{"n_layer": 8, "d_model": 512, "n_head": 8, "n_kv_head": 2, "head_dim": 64, "d_mlp": 1024, "vocab_size": 16384, "activation": "swiglu", "norm": "rmsnorm", "norm_place": "pre", "norm_eps": 1e-06, "positions": "rope", "rope_base": 10000.0, "rope_fraction": 1.0, "qk_norm": true, "attn_scale": 0.14, "bias": "none", "tie_embeddings": false, "parallel_block": false, "init": "normal", "init_std_qkv": 0.027, "init_std_o": 0.0, "init_std_up": 0.027, "init_std_down": 0.0, "optimizer": "muon", "lr": 0.0024, "lr_mult_o": 0.776, "beta1": 0.9, "lr_head": 0.00456, "warmup_steps": 0, "schedule": "wsd", "decay_fraction": 0.809, "decay_shape": "linear", "final_lr_fraction": 0.1, "batch_tokens": 65536, "seq_len": 1024, "doc_mask": true, "train_tokens": 443200000, "steps": 6763, "dataset": "wikipedia_en"}
Each number is 128 + 24 x the weight over its row's rms, rounded and kept within 0 to 255. Layers, rows and columns count from 0. Numbers have three digits each. The size before them is the row's rms in percent of the matrix's.

# down: layer 2 MLP down (transposed), 1024x512, rms 0.0734, rows 290-409, columns 192-223
# gate: layer 2 MLP gate, 1024x512, rms 0.0763, rows 291-410, columns 192-223
# up: layer 2 MLP up, 1024x512, rms 0.0765, rows 291-410, columns 192-223
down290 097:123110129109111087101137118133158086139106109130100117147092158151121095112155132115148101107098
gate291 096:165134116083091137160112106082147090152146152096154162137143108119144139105155125141105131118146
up291 103:119148138094116143150131138072126113100179125122123169118127147088139106120154138119140139148150
down291 098:165136119115110125157154180145130151114156136108091120122108151147139143131125109169125158169109
gate292 102:177100097145124134098143133147134103126128131173126135154168132139116139085131141068161172139087
up292 100:135148073138111175139166142127112092118153140119134106126138127170111109133109135085098133151121
down292 098:104097080152118123091101097137121149117112128135113158083158088105098097114135137109089113143114
gate293 097:141156111126113107133111115141115131141127138110100099124131120146167106181156148113098108101117
up293 096:130156095140157108093122147149074135127098176126103109091110104147104125170127161107101106147127
down293 099:107165100134120154114121100102166130139133112159117130108100159087127133121099085120123127141147
gate294 102:168160115174105110118094117108100118156172136126116090119164188160098093141118118114146170116121
up294 099:119159113069143137115114094140104110155102085130111132137134183164106119147152099090146120160112
down294 099:140089091132116150152104151111140088139133116095166132151117133112152172102125124134133159088143
gate295 108:152148132130141172170127135091180108112145153156093117110129092117121141146121157142105110150129
up295 106:123136149140117107115097164132119103105171134096128106118147120127159109112064160191130098142100
down295 103:153134159090092089115132108101119090086142171145129153089128110125149135118147092122107150170126
gate296 100:143106092121133154120092165119113116157094129123143134132134171142139111125134150119168161139102
up296 103:096126125169111115121105121142122125109146146129146125153093115143118150094141075160113120097126
down296 105:134159177081147122161118095117121155137097103114111091106106163077144107121114121118112133131130
gate297 096:123113139114122117135168150115148122131130149122128084086111145144138076088180133120136128143130
up297 099:163131125134141118153108149098137118118121137101141141108148128090109119113130124127135118222109
down297 097:145124099155150157121148127176117108107145117114126136120137114099102133119094154145135175100087
gate298 098:181148123108188142116130125117116107112136118154112145118124122102095121140140119117107126105127
up298 101:079107156121086123171116123115110131159142119135135130106124131105138132142142091135116138136150
down298 104:149125140164141130164178089186116129126152117153119133110126073112136122183104115148134079143141
gate299 107:153156132136113125117136106133121123168112116099142150105066141122160109118140106134111116101106
up299 102:127154111094154102141129132086096111105150132101107124094132133133129123104147128154104153088118
down299 104:158105093168110136158172139109142108117121088123128173102091134111129113124131106127146128098120
gate300 103:142113122147081105165125120166114142186140163155117161067115165151126114155151143128181134127112
up300 102:130148130122142134114086108152138133126125127133116147111124155166111116166123157109155116084127
down300 106:130137143122124131145147128131140150146161102138158118096109140145175163112151125186151135124140
gate301 102:143115132131134124149086114125135126148100144116148166150154130132133141167091099125088120093149
up301 104:120118163134126129157111158107130115118147136171114159127088127142084103142099122111138117116118
down301 102:138138119146159126102132171134164119126119105144177097137153119122138147129145150117098134130155
gate302 102:137129149103127155135129170111152128155133163091096150129091141144104132099124139144138125103098
up302 094:144108117099135146113155148129124109163104148086103134160096163123128114141146116168140145122154
down302 101:119130145134134070124126120124115161112128106104153141151151138162119162143144078109116116136137
gate303 104:173089158205162209130120151103144149172178162123112139163155159102056097086142162119134110153116
up303 099:131128126111114143148108159135119121151144154085129179109147132094122141150130082107163112083092
down303 101:111130088096155112189100132116174075123100126155168147108103155096143130144097118130147171128109
gate304 093:123113167128119117159126154147121167094149119140102101103132130162104114122058110103095095106122
up304 104:128165111129124166105149122170146142144112102175100121129138120170083108101177127128114172113157
down304 099:117147143094122120094124111091164102119117089170107166073153159140128143123134090135124115134139
gate305 094:216161111133150125106095125110092136138111141119113132125123153129162115160090128148128136125098
up305 097:101124147104137123091158107135128132070114105087117146134122107134134116133154067119109123144156
down305 100:098188117165108099100121094124154108173122130092204125117156137138140141133117135129105091107147
gate306 103:106162114124180179129122135141112142091158129113163068101151134104126171090158156123113131120088
up306 107:123126125143137104112115123139109055097126126127131130111129115121155138131113156169134125108091
down306 100:122093114129163098138097120117107133102127103116168166161114160130132133126079143124171120129141
gate307 096:112149168132130129124167121105110144118113122195095104168113149162100110113153182135155174107123
up307 092:085151175122146123185080114149141177135153178124126103130125143162113100118091151112145123121157
down307 096:134132122158158126142130149128177132129122132151097112170142137116124111139163173096125102121071
gate308 097:113117103124156094100144166098138111106136124138110152100156155092152112135154119129118112108134
up308 102:116142116113129169153148089126132155131134131118104123151137126144125137130095182134104140132133
down308 099:112152164113078109172128119161118113173145114129132148136119129085155146113115166156133109180136
gate309 097:122090124129140096097134117147154104111132106175134169108120102099104123138092113146137135091114
up309 102:152096127164160114121129125145134138142087177116094180114151125132120131138104127144126138106119
down309 102:107160135112137133148141114120144146118122110108091117106125128131113165104155206121090126174161
gate310 093:124103133118121143168104122126091166122116122133150129134142110140126109095158161077096121121118
up310 093:125145104130089128135092124125149103120135132138138105140124111141117112140165094162135118111176
down310 093:141094111135119093140133135114146145158129170131131158106118117176131153099156151135133136138117
gate311 110:133125111138126148136129144106141093127047094138144152156104101113133114123124133140107084103153
up311 107:103133114158125115102088128156125128097132180158102137112112140157116161145104100138113093069114
down311 112:130129126137142147155119154143152143126108145122139117140145110107139116130131154175126130156149
gate312 101:129084134147164114129160126150087108129130138108129150157159132108150113100115091147155144135145
up312 098:128132171154129141129128136143147117136105106152115090120151124134086141134134128138113096128159
down312 101:115102146186089134124121100111076092139143092178116161165115128185120089120164133134108104134107
gate313 098:083122126141176148134131131153161104129123113105118129087118108157120156117107129152101110145140
up313 106:122127100147114140082132109164113120095153138094118163124168127106121125109133170149162131087101
down313 099:104153104150151103126152172154124128114110124107170138173176110114118105161127099181151167171128
gate314 107:137162154139152122147161123106087116113116130145120154114145125188135146112097129130135106158147
up314 107:103170126142161139128145144132121159113155118157096149159132134148131108124121151171187141119181
down314 106:123112134131125129129137125096160072094185107104114150139140131170114124126105136145149123141103
gate315 096:081149166126171112087112147113186105149076161195117126110108142149106157128110117138118132138091
up315 093:086114150126095121128179126074122142161148135126096110169149147117140103133144168108149136113111
down315 093:102171142110156145131150124113110077156147102135138169120117159132127125164144182155120143140138
gate316 107:126145107134099127125142112122136135125118078135113134131117107127065144157127082147129114091133
up316 100:141122112177098133115112126111140112145120172145093161114138095123168124131154122113135115116124
down316 104:135119152140152104103103121095112151148148148125132096143155174146114092120148097112124150109119
gate317 101:167120103112105107135161103123193149142125099119084176099164112133127147147190114144103143121113
up317 097:129103202146130118159106156129151138152125139127093081141143086126129142168123167109113175108122
down317 099:113118133103136102127111145127175146135104120117132104118162126109121108123128085118125099087126
gate318 099:140182116133176112122149125136120099155124161157109101112128150120121155114142158146110138136139
up318 095:110120092113123146140130127108110138125104101111177127117095150158067082135114119098103153128160
down318 099:108130173132165147108110119138170163129136117137124149100149162121127118115178123091103075150142
gate319 098:157127116098162146120118125115156121149120110123155132127158102171137142158108162106140142154140
up319 099:156185113119142143130120115113160108153124137161118147161121145131133132144130160111112202115160
down319 099:152152132108136151134091106069094137144120113144139079196121109145115131096126116123142178086123
gate320 103:131119131102111123153152105126117093154131144090129093146155139102132114142121090126150132124113
up320 101:127115154100159105140147157114155149170123098149100111130123150112118117151115164121101133118112
down320 102:108138123137126116147098140113133126118120137116139115116167122080108133127116111117126085103144
gate321 110:109194138133147182127162141177076140104191116151122130116172133101154148129139163132104136112135
up321 097:101102094094154139128157130119144122114136095165138111130060148084134084141147096120151137140111
down321 105:145083133145143104108145135109120102155114106165127128142114158141126142120154137127152157107105
gate322 100:122127136135148114104130149131107162134111128117149138118143140120142089128149135157123096149163
up322 101:171089146166190151095129143154117124127122125103123132149152083167119149140124112110148107188116
down322 101:105110126070146132156190148095126122084156120153132125149129126122127118135125127129114127165140
gate323 097:155169175075083129094108132128135143161107116135086141166139119098109137106150119136109091095078
up323 105:134095143125110093116110091119186106159144135109129152130149130117131197139120102134157129140117
down323 104:103153158074156137127154059125088125101171083138118141101141106117104091112137112144145136158157
gate324 104:118159136110147145083105137126101065123132136121146163124174135109109112132151072070144094116111
up324 100:123132158132125116135142111153149123129148118134161148098090118108097171145085184078136113110136
down324 099:153140126104122156114147095103155135097134173176149142112142144140143134111157112146146099110136
gate325 098:114133122141162123140138142086144152129130136165123133186141120133096154131120146096121108110156
up325 102:139139152108130111158120164159141127155122098085132086115142105130119139111117116157135098094121
down325 096:130090112077153113097155099088139101141154088135116129133152145130147128136141127131116117135134
gate326 109:133142109134104119133163131124090087157121117141170135137143129125110160102135081102134105083175
up326 105:123153104115145119093155128149136121139126106141134157084133128106108110125145132146147143184118
down326 101:121170126154136179120169066101138180117112167135155128140158123122172116107094149107106102126151
gate327 097:126119123084139161127124087147176127119118112172155114140122105110118114108132097144133124147081
up327 095:097071119109134136119151120068156093094151156110118179104144128138118103149129156088092147145086
down327 101:124147144180135136060103170106087125116113153101103147121088141158132111138129117089111113117142
gate328 105:124116112157123139090158169130121150114135108152153119116102159148132156096120144102117105099165
up328 104:139156111118163072197100142124121117139119124134126142092115137118145133110141173150115117114093
down328 098:131145084173127122177134105118121127134138082106117093083093114143106094107084153116123150131178
gate329 115:140131144134115084159118118119134120154113149131123106149139134157118137156109139121104160114147
up329 108:115137115159120105117094139102110125107172140162153158124140077130152120162084093176143142152110
down329 101:114150106120093135145143060130074140129116114102074123129127104140071136157121138113143092133085
gate330 096:126064133147143114135169147089127075156151087138140138134139114142145106108138114123134109133177
up330 103:168152108115121132108114139144121137086085169113169100148171068135111139161173140126131159111124
down330 100:144141111116157135131086119115158144097130144118156099123180093135152127099127120131160162120100
gate331 097:143129123110153121086133135109137126106123121107096134140121153110100144090140140115144120103136
up331 097:171143067097129078123129107126094128086105125133120127164151115143122137147110079107093106087078
down331 113:122103122147117145129118107122159164119126112127170129134113090115112093112102170166119094121087
gate332 101:130096151156106116168150126172175175161154129088193108126170142088091145096120151167144098129120
up332 101:104133156171133165122140140126158172117123131152140147191143124122104120098097175131128124089126
down332 101:160113065118134122105108137116111149116109122103087112155162118144085165133131141146117127126169
gate333 092:148121101142127087072141111176112128155111131103146146115123170154111138087125104162149109132169
up333 097:114102133097096135149156129090109113116144134119117153123106124111105147112138160128153110164138
down333 096:152119147116105113134108148100160149142131082136156120093127123113143131121156129128108130111119
gate334 100:105127133153146127132128135112102098103164143120152090189126111196130090146155106163101139111136
up334 100:133147156157147159167146161106130122136102138110097110162141111115128136134109110106152137149124
down334 094:144132099155126088103109138133142134115129153096142166107121129099135170130124122101121106131105
gate335 099:123160121074117124111138114115124144131071142152116104167111163152130111153126109162094174155127
up335 104:086117125137104122120120158141102190132133114150142102112166139111104120132107151133162185134127
down335 100:113144115135114107155103101143156112143116090138123075131122171114133137127167084110118063158127
gate336 107:105136084087121110106115126074142131128130135146098123114135136135168133170101148150156132119100
up336 103:135095125103127113126086148132143106107122151127124116113114101119068109138136091164131140112104
down336 104:113149122139133092106126126106044157149124153155113113149116157156129130120122119103105124130124
gate337 096:118124205101113124098156091143126149107156094134150184115136126174122142090131076127113154190120
up337 099:148128125129127119100116119135077132170136162154115140181140164137109103119149113147124098101101
down337 104:129150066117139154099147137154145134127138168179118165112138136142145168120116097139127112127150
gate338 093:127101158089153120100122133099112091115121123146110102103122096125103154134136104156153117090151
up338 103:134116140131107141143158111124157110098098106144139111116096131176134095110118104141151112121143
down338 100:140071138122134112166108125107100092128150135107136109154104109121123119093076155144100127148139
gate339 099:160154084121153066110172156150141124125104145116115158135136124127130149141108134154103109138108
up339 100:150117117159126154145148121123138103145162098120120157093118123142153114125113150146146144110129
down339 100:165124084165114156187121098146129128129118124102115135152143111175134116137110123104149163105117
gate340 097:123127103134133120204126155097141132141129134129134123069159111143129158138134090091120148153074
up340 096:139133169136083139098113115105111145124139154166120089155105132143160125118136074137147162143157
down340 100:133167102141095107130161149132145175118195135111097106118119178098112102128130138131185132121140
gate341 103:103131155101194132107147111161088110156134109146128126116121123165089114108160098083157159108144
up341 105:149117144124123116172157119093108137158151132137193132099137135153097143183152169134153118156176
down341 100:134096140138125114121139133111151149136134161098152153124122114115131085115117101109134097097135
gate342 100:141117138158090148155102125109146125150127115124154131159151170130116152114165119170126111127121
up342 104:148109112112094145132110136111156098138139132101144090146111126124142112124137119119099120139152
down342 098:110145110135198147143152141162141119130122093148128114119113084144157128132122137124102144125084
gate343 100:145135156131126127102126172118129129136103131146139084119125122132124148125122097125110150100110
up343 095:143151156096144124129146145116116142116119106189165131128100145157124071133122151143105196142152
down343 097:123130154103121122115104103138141184130123112106148158125058106130121116129069138122135113134125
gate344 103:175126121138119136151129136107112111120139106168143132113133129124124119142120160188120153122136
up344 101:122143070072149103077134148057135134148128149115160158112116156154129099142099086126164128166117
down344 095:138074147116122142129130151145144122139139122125180124114132104088093113111095125156127123120147
gate345 105:112114132083095104172145136109084093159147109131144184152097123149100121110113104114139097113176
up345 114:115101089135107158149175110134128074119168148095084157102102113124142155114104138125124117141145
down345 103:154142118111097146095126103168155143168166099120165125144135122145147170155138123172098140152151
gate346 102:115171150112131151084116073152118118140188117120113147100117136134150150100114131147122127125132
up346 104:100052131122100144122143118147100102093181138121127132128102145156101082123146147162065119107098
down346 100:128072122161140103120151184123138128073122115113135118148131072132133154133128113171117135145114
gate347 105:125137105152145129111122102130157113086076132114117128165106150135126120089116098188104130108126
up347 102:124184134081155119149150143140101105138130131154086147137154121157130138085102100188130150143135
down347 097:115143141160134144095119131175103142127117132099121090115100118116162118185112164151125178120135
gate348 104:111143120105142121180155116181133132150114150136131125137137138117148102122126168108147162160129
up348 101:111140134135089147135111110122109121127110123104132192126132106127101136123133096179140141140110
down348 099:190124134144141138147124151147129171117143110084178156103087134180140125092109167123099139134109
gate349 094:153179073128127130102113089117127105132159098115097139107093162130148181107150138123105146123133
up349 099:106173079136093115141116131125103153131133126090096110107126173121134119129072111108118116172155
down349 097:148137128131166123133110097181122147150115114134091100102141121129090122115159131121087111168135
gate350 107:109145099131116130128122154156104108170175104140114148149092136157094149106162136125112109129139
up350 102:126150101118127150152118101111127158148119121103125133120144114160171112144107102129120114094164
down350 107:151130146129132162130145135080079150106111100097145096128174183132127134145139148143151121158124
gate351 091:167129105099130182115126136131165107138160126155146142103143140094137143124093117156117116164129
up351 098:078123102141118116110153087152116139138147157120108120137137147148088107137148120089141156135084
down351 099:082127092128089127149145133139158122146132092149132163132145116114115109120125114088141152102125
gate352 091:143137133144143115105100145132128087134099101121131106108115138137141087133103105104090098091094
up352 095:146097152102071142143132166127107101097123104077168109125125132092147133141133137105102119105148
down352 097:131179156152104138131167132170128095159153162110145100072118141140163081112090131129093149160127
gate353 099:112139118129118125133141102115138100121118152116148112155093111114139132085160104155171134132123
up353 095:094138109086111093182105150075134140137110082103121131089094152123130119163111123081100099174121
down353 097:117104113111121126130133126130133089110129115148108123120132160163151134117152104122112128117146
gate354 096:127145149098094117182163149117130131116161133131153162157134162116150151090160084100130097128107
up354 093:101142123124115105127126160100134144147134148148134162145092117155141106114153110104129128154123
down354 096:115114143168127154159106094127132154133070156136102148131139119148153132125120094121128147105141
gate355 095:107119144116155118127103139131158127197085139181166129114140123119121135117123162108134070121119
up355 103:150128093078139171137110132161157150077158090137155119061109129142132162119159112129116091179166
down355 098:129093105111151141122128133116135084099103100127130130104140121117139122126143110150128145162104
gate356 100:158162150154112101141123154097130129127149138125116092119146163129124163117097189105102150117109
up356 101:129157132153114121117152149069129114112111162110124140069133138114130143154150146130120146119112
down356 096:152138136162120081119107113118132124125120117136091146105144122111145154140078114148113159118127
gate357 091:147143121091138135108118089124108131086112141114130129140121136127114153103148151088155109067095
up357 097:087121113136119102153129110136160123113112077104133138158107110132127129113124113074069095086147
down357 095:146132127163123103153114141154131138086125100123092116172113132092127135056133119155115122087177
gate358 095:111140170116104124141106136129141132085157126147159132143135122078173099120091122138115131135098
up358 095:126097187173119155113132124118135116130094179107142125127143113128088135136156123103076135120151
down358 103:115101128138119111145141102102114094138136080149115119159136165145154140101120112121123128126153
gate359 092:154131120144146112117104146098097132120103128147160105112112117163123123102129086112112109142102
up359 097:119054098082154146119130152151078132127102102125104095167126108140128133118139115142126121131156
down359 094:145113124093122143123109139139112107155121133133137089108129126111099117093197145162145122109117
gate360 098:147180121126100110112131121132125137106157106083138137143131156147146130152110139112110063149184
up360 103:119160120152113111096145132122130105084152129136119113119115140143121174118156101137163108135140
down360 101:103136126152163111121105133145130134164158140111172138104116101162122147101103149128127101109134
gate361 097:124128131148173123131127138096161071129124124127094136115091108122142122159111166190118152134139
up361 101:148138124169110136070121137099151122153133140093093116130141109138119141124111151121135158134149
down361 093:136158165147141125135111130160111116136151147129116146118133125148125121092126185131144100110140
gate362 097:104099111078162107110093134151155147087154125102127163140164159099162101107138187144123092169130
up362 095:052110118101186120139132106143107138113156098142091150096125138140133098116112134143131125156103
down362 096:125105092074147123137128132093131132132160157188130125104089122137176097092145128153121166144130
gate363 099:129113138116095121172125098151122148139154176117117110126111142130129145096154153125130146150132
up363 091:108105183104083104101117150124119136159136149121133139126136107123109159120094115102114137111164
down363 105:150168111111152097067102137151072103147102124137096132136119089112121151140148100127115130089170
gate364 100:158118161139151154137139148121107112135125112139123111128150186121141132100171145131098124123133
up364 103:102129146152146103162129132161140123130146096143164114127122112125110149156120102134129180097149
down364 100:154136135108163126125096160133117175117128119097159153149090094142139082159100158132096148143133
gate365 100:135096098107112137114147133098140079086145114131102134108121064160127159136120074121069090158162
up365 100:150135120068134119123138145125127145117131125154150113135120140139123114121134086129104145131125
down365 102:109159103169120114126137130112136154093155133144150104087125111078123101137105130175152157120111
gate366 097:098128078156170108130100111125108116129120144170096127126128126093154170114124068117139125123140
up366 103:146114131137107091107122098159123113111106137102165106161121143153169134181146127136142117129140
down366 100:094129143117123092127108121144105140158095162113149151191151115105088110136113141118159141130120
gate367 102:131125121159134102085125120151148091135167109127132122154101119112154135117093172141136076131096
up367 098:138160140112138131112114100088121087124118076110173144161110115136122124099144166112088114081097
down367 097:125163140102148170176149119161120121149161104131117100117132135134124161109165173128070149142156
gate368 106:158111124084159096100127142101114106138154093098126144077178099168142116134157121134178123106102
up368 102:121132142088109130118125148164110122116149125125148088127115129123097150151145138127173105117101
down368 110:105122103125139120111097135176147185137135123121170144153155130147107128127146104135140114114101
gate369 096:110161143140158097149104163114141115112124147131119118101114087117128170170111155140157126113120
up369 095:125142097113142146146117134102092166155109124139151150125112148154143120160140120108101134149130
down369 100:165132109109101143166153126111132125115103130125139130159145181117129099132143105137168152133175
gate370 090:146129165125071147138116087173075140155149116161128130145174175089084121171099199147121090108085
up370 095:120109145142103135153156158171106154121160136146140177131122136103136140152106114109114164159126
down370 094:140105139126082127110152169092129143132085108128109076086126155132158147168116118120130125147116
gate371 097:127164108094116079122141128136139156136106170102149079139158142106154125147192122161153140152120
up371 094:153127145155123130135145105133095128082130158103122129092118164128140133137159065149178134149142
down371 097:119111145101093135131128166103114135059123155087158134133115128108136165141115159123113139169146
gate372 095:115116148129137101120159140150104098075167100172140127082105119162123128110125099167127127137124
up372 095:160148187117123103133120103178149142138113112135111130096120092151094111128120136128173140129156
down372 096:113097104129136097070134101130112134139165125132117134172142161138092134122151126131136115129114
gate373 097:156152146107113122104133075114134142138096111129116138132140120144132116099120149174126114127152
up373 100:161118120100156091165132157080112106069111108080157136155125156111142089131162125126137136141139
down373 099:120131126125152110111094147125087148136103159154101120129065106091134134171149106156135112088128
gate374 109:156093139127110126123129131141156143117113073094129140140103124136129115173130130148112104161157
up374 101:120117161137147139107147151176106128178141136125102129150118154101130128094084121090135119115140
down374 102:067157110122141149104151144141092119109088138163113147111101152150129150130083149114135136134116
gate375 104:117143132135118058089155146069131119120126111150077156103122081169116112122153110084193144146148
up375 104:132108149115170106094167131100140130113109138118122103117144094124155159142178128142169130131145
down375 113:148126125115132129142100101103122152169132160081127123119139112149126153143108145074108156110183
gate376 102:102137113131124115106123154147123124109157115124151079096137109141105116141130153147158102107100
up376 099:097112121152129098116120141139173141090155105162128137141155179100142148101131116109116134164113
down376 098:123125146163138103095129150116104110127142170150122131145127153140132169095109098106143144120124
gate377 104:101111110121092153175129086134161125137118120109106144093127108071143141124110129131095130149116
up377 099:148131152062100135162151139085134131099091129144118118132127101190121113141116090142108148078144
down377 105:131091137088144157141132164170134121142156085084165179171144133110133105145122138092116160148109
gate378 098:164115159100114149140149093079136075147154079155170133134143135159176151136125093138142116147111
up378 096:124167133131134092130164119113151137078117138086151116132126117119145136131123150095109115125127
down378 096:138132106157115077107131151092129117131135161163185106106143103136129145127127151179118082098127
gate379 103:101122119121152129136153126122127123086076144121154141116100147104127131120088120110153131116136
up379 096:117134125143155099113118095155152128139101081129152083126153125115084128148106143133167118097150
down379 101:151140130152148084144168090152156096088133111143136165111148105164122145093176112103166114161137
gate380 097:128120115115131133144159088122087101117150136093121110142120142161137124107161138084142124090169
up380 104:132140133144108172105159114113111115091163096080134149124169079102112152145128109123134096076134
down380 100:150152123120117130107085115141124155083129099123126131101107119132162166158146060114171177140138
gate381 100:104149117101139169147114079120097137113085094111115115138152165124108109115169116151116159131142
up381 098:140135091166148159107145119163176081148118173126114125121064124162119116112139081145158107139127
down381 101:121137121139079126116161157160162102109135140133153101100162110151136123094143123094119114140135
gate382 101:156167150131076142133085173121159115143150138121131119143161131119128122141103118135131113174136
up382 098:113139161147142115103136146126122150103111095122099154128129113043093152155137109077138099145128
down382 101:101148166121134133133143099148097124121088142139144120079111126114114143123165137108157141158130
gate383 098:138093113141074147082136133114113147101158102062109132172136164135118130142133154186130112143102
up383 105:099150099127136093149133107151123084125145120140099118133120107143085199089146170171128121115162
down383 101:107129148128118115108105143119134169116145164118182130129134128081163100114122092121151162149081
gate384 094:152130098150132102133092087139111142157103129136121150158142154094119126157152134083136138190185
up384 103:119135147100124122124127131105113139114125158110155143165127144123140111153127157108112119102129
down384 098:124101141137111152170129152133149132071130117101131175131135087080113114180108157089126144094127
gate385 101:098128120134095118126111154143157118104136129139151137148142106184076123197136138093137144100087
up385 102:161125124147110125156110165134128148145067134188145137145116156117139087063133131108143120104108
down385 095:142106108062112127110167170158092135130092147131143168116159094102145151116153139139127147114156
gate386 097:141105161144142116140151102150145085131144128086142098125135131106115178129114111126115182123128
up386 099:147127139143104142100116111128162159164166149109117125134135130122110121122087107120103123159142
down386 101:104107115097122131139141137096163122145137143145117126108072088080121121125145137140091133145083
gate387 105:178117113137162140172109129151140143121120119135154107140147100160136100137072145134113130144140
up387 108:127146108062107144118127122149087129136154160144113090119119090152132083139115080114174117142126
down387 103:125123129169127142160089128120100115124125127146111123114116157139139174168101121163181163101107
gate388 100:095108130129126100105134133148160136150133172102112168105132079074118131112138125125129125096102
up388 097:113072144164130140115152118135102115102104101145149144124171141090102145161119183101146100093123
down388 099:142139103132083139130146122112152161113154085144156126155135200141155114147087106142134156129135
gate389 099:132118150097111116132171091164118104156145110148124134102097137160082102113142129142075129132130
up389 105:127125118143176135146132112141162131151118130157128141122099123119105151121107109097103094102107
down389 103:098082113127129161137170117130188122163076075128119129078162141134141118133129134123125109116122
gate390 107:125118123124133164120102122115097142175134094127140137152132114088133154133138120093142122152120
up390 103:110150115106150161168106119161098120122107154106175102125156138101120120121116163130124140155133
down390 104:099132139158122153111089097113152126114143127133156140113161140130112121154120128109130139174135
gate391 104:094171089113074112092154111153100140106092081153138113159133158124130114130147157113113098118159
up391 108:122107131150145110171141116130113153137114130118110126157123133125130099156155141167151126108212
down391 094:152168118100151144082103152112165116151111094144155128160141112119150162118139163167173147164137
gate392 110:142072075129159113120062110163138142141116139135135125137146113140118164119112105139143142123121
up392 104:127101105162161103132133137127142132188136170127138131088100186164135141129120172123053147094133
down392 099:099109115153137108090176121149142119130123108102109136098176111177131136104080129133137140117101
gate393 102:147129122091130113138153103113091160149143109133124139153141109133178144166112109151162108127103
up393 101:139109175135124141141135143168110120136126123078121158121141129092120127106126158123113114163161
down393 105:137168110170127142171130096120130126161078102145142118121126139106089125110101165108115107152118
gate394 099:123126116110121136172133090127127162142160125122143145160110147109129103128116143150144118151112
up394 096:135121093151136149163117111118131153098076133149132166117138120132102152156116171086146148134164
down394 097:104127105081129131139119064109125128098096168127140168083113142150101127097149127126140091113145
gate395 098:129140067112136141153150059140140148128167088149120133084136133123165089129111107112095169121129
up395 096:145135151132118176143134120097106145132139111140093088119129117138170142134102125138131118114141
down395 102:103135154116090133092144119106152145100156070138114076180134104099109108113129121122134118097127
gate396 104:170109142119131105152096164111127122144130150118119127170153148122165126145103110161101139116101
up396 091:097111129133109089127109160111162131095144091189134110125111068119126087124100153115143112098118
down396 111:136087121166137163129150141137173110121112100091128159171125126122165180145151114134098161088141
gate397 104:151078111107128133108118105094123130122131153137147149158147149159127105147103134149137104094117
up397 101:125132154100143145137097115124134117126131170102123122137105102096134114105081165138160112132143
down397 101:128132129081162083139144161135080139160137131093136106131141118123156145087156109121129108058087
gate398 096:092069171131177163132111159148148163134115136143094145104096145098149130146097141114137139110123
up398 098:126149135129131130107150142150150168132128113165131184157127131140139120112106117121120118100114
down398 099:155163121113114095159126191180147144121162124156136141116137117142138133136156155141118099110110
gate399 092:070143131115124135090166098143137163097135095189153107173148121111124172080131117099144145136142
up399 103:116102153173109104105105124123091147141128146118159167170173101126142109130135141124146109136119
down399 098:124124168125081109120083097130152135127134105141110155115108103148121185126129126119121140134141
gate400 086:169129123095101105172189106110099144135128154141174144161166135134107156109122103155139075167131
up400 096:139147183102137124157152093106143179129135126112154127113136157131144131132132188151144145185144
down400 104:129165129147148107135133117140150149171162079156150141131144121121178118137153153095120171158134
gate401 097:135121100139110100119091147148121148095084112131179151151138152119131128145141144087112088142146
up401 102:112119114132120134142097141166148111125124117115104112106126107122113133126145146129110115133116
down401 101:129130099104135133102163141097106096127136114165132156167124122079131087160119107132122120119102
gate402 098:147149115146162111138128148126096157122113082087123147148153117130154134148124127117153150180102
up402 095:121127164054102134133143146124135173132135098131147179137132151085170139144140166157146120100129
down402 096:144121096104117131126139119144149115155165102143182126165100138133136140093140131088135118111113
gate403 111:181084100117127117128141112150127120105184112153141109120115156099162123116157152097131145091101
up403 098:093170091153133105163120117150104133116169149105134131119167122112119132135157132134143137164135
down403 101:169154132128172142150151129123140109091136117104083211152113100107107146127125122123114135096121
gate404 099:109122101114146111125111139132112154098155135103097094125162116154108120156135126135152120108155
up404 101:126117116108107125127110117128117127090145109159132113126095138116113139122124085132147151135094
down404 100:091138094081121129145173108106113140147111092135150113143117141147104123106077099096132127124113
gate405 103:131109096132151148164159120127121100124093130159152101163164116154150173122149097156138095177134
up405 101:119132156096116161119146114159135142120133137094120129121113097102149153089139125140124140094152
down405 105:123137101115136132140106157161145103103132133143149097061128101126155126076133115090161131193099
gate406 099:175132160128074101122084125154140116127182128141138161138144113144111143156149161128114124148094
up406 101:148150110117119152108153179113155111169122116119131166138119125107143140123101161171111126162139
down406 101:181075083084150170127173120083134145125120089145108090073113144176142158100129151152124142113175
gate407 098:169148152122127126125094096083098138093155110101152145095134127143115112086117158129175157161140
up407 100:122118137093167140112146156080120092137156135149130130137129138087142103179132087081125115115136
down407 100:108109103156114102150118147116138105089163103111145146134155106102130144144132148151170158138155
gate408 096:124104084138142128120124090150153144131146105132097140115123110141096142153116115155140122149166
up408 103:175147156123082122131133169132124151115116090114107120142173110136140103149102127149141086143125
down408 104:120164099125100151094099126135114162140141102170098142111152146124139116142192151086177113130158
gate409 097:121121117117136165134131083097112077066175152139138141111167157114143108168153103161103140123129
up409 096:190088068142092118153128108143129121133120097167151151142149103121105126117066121133108119131160
down409 095:149143127109122121091168138122129141126093099111116139121123153137148085151160095115148092154156
gate410 097:130148124136114138114141160142090100075144135079137144129140152141114100109167089180100121149144
up410 099:112121146140148161131151127171119121159093137120116135115101129106095123125137138130130110102134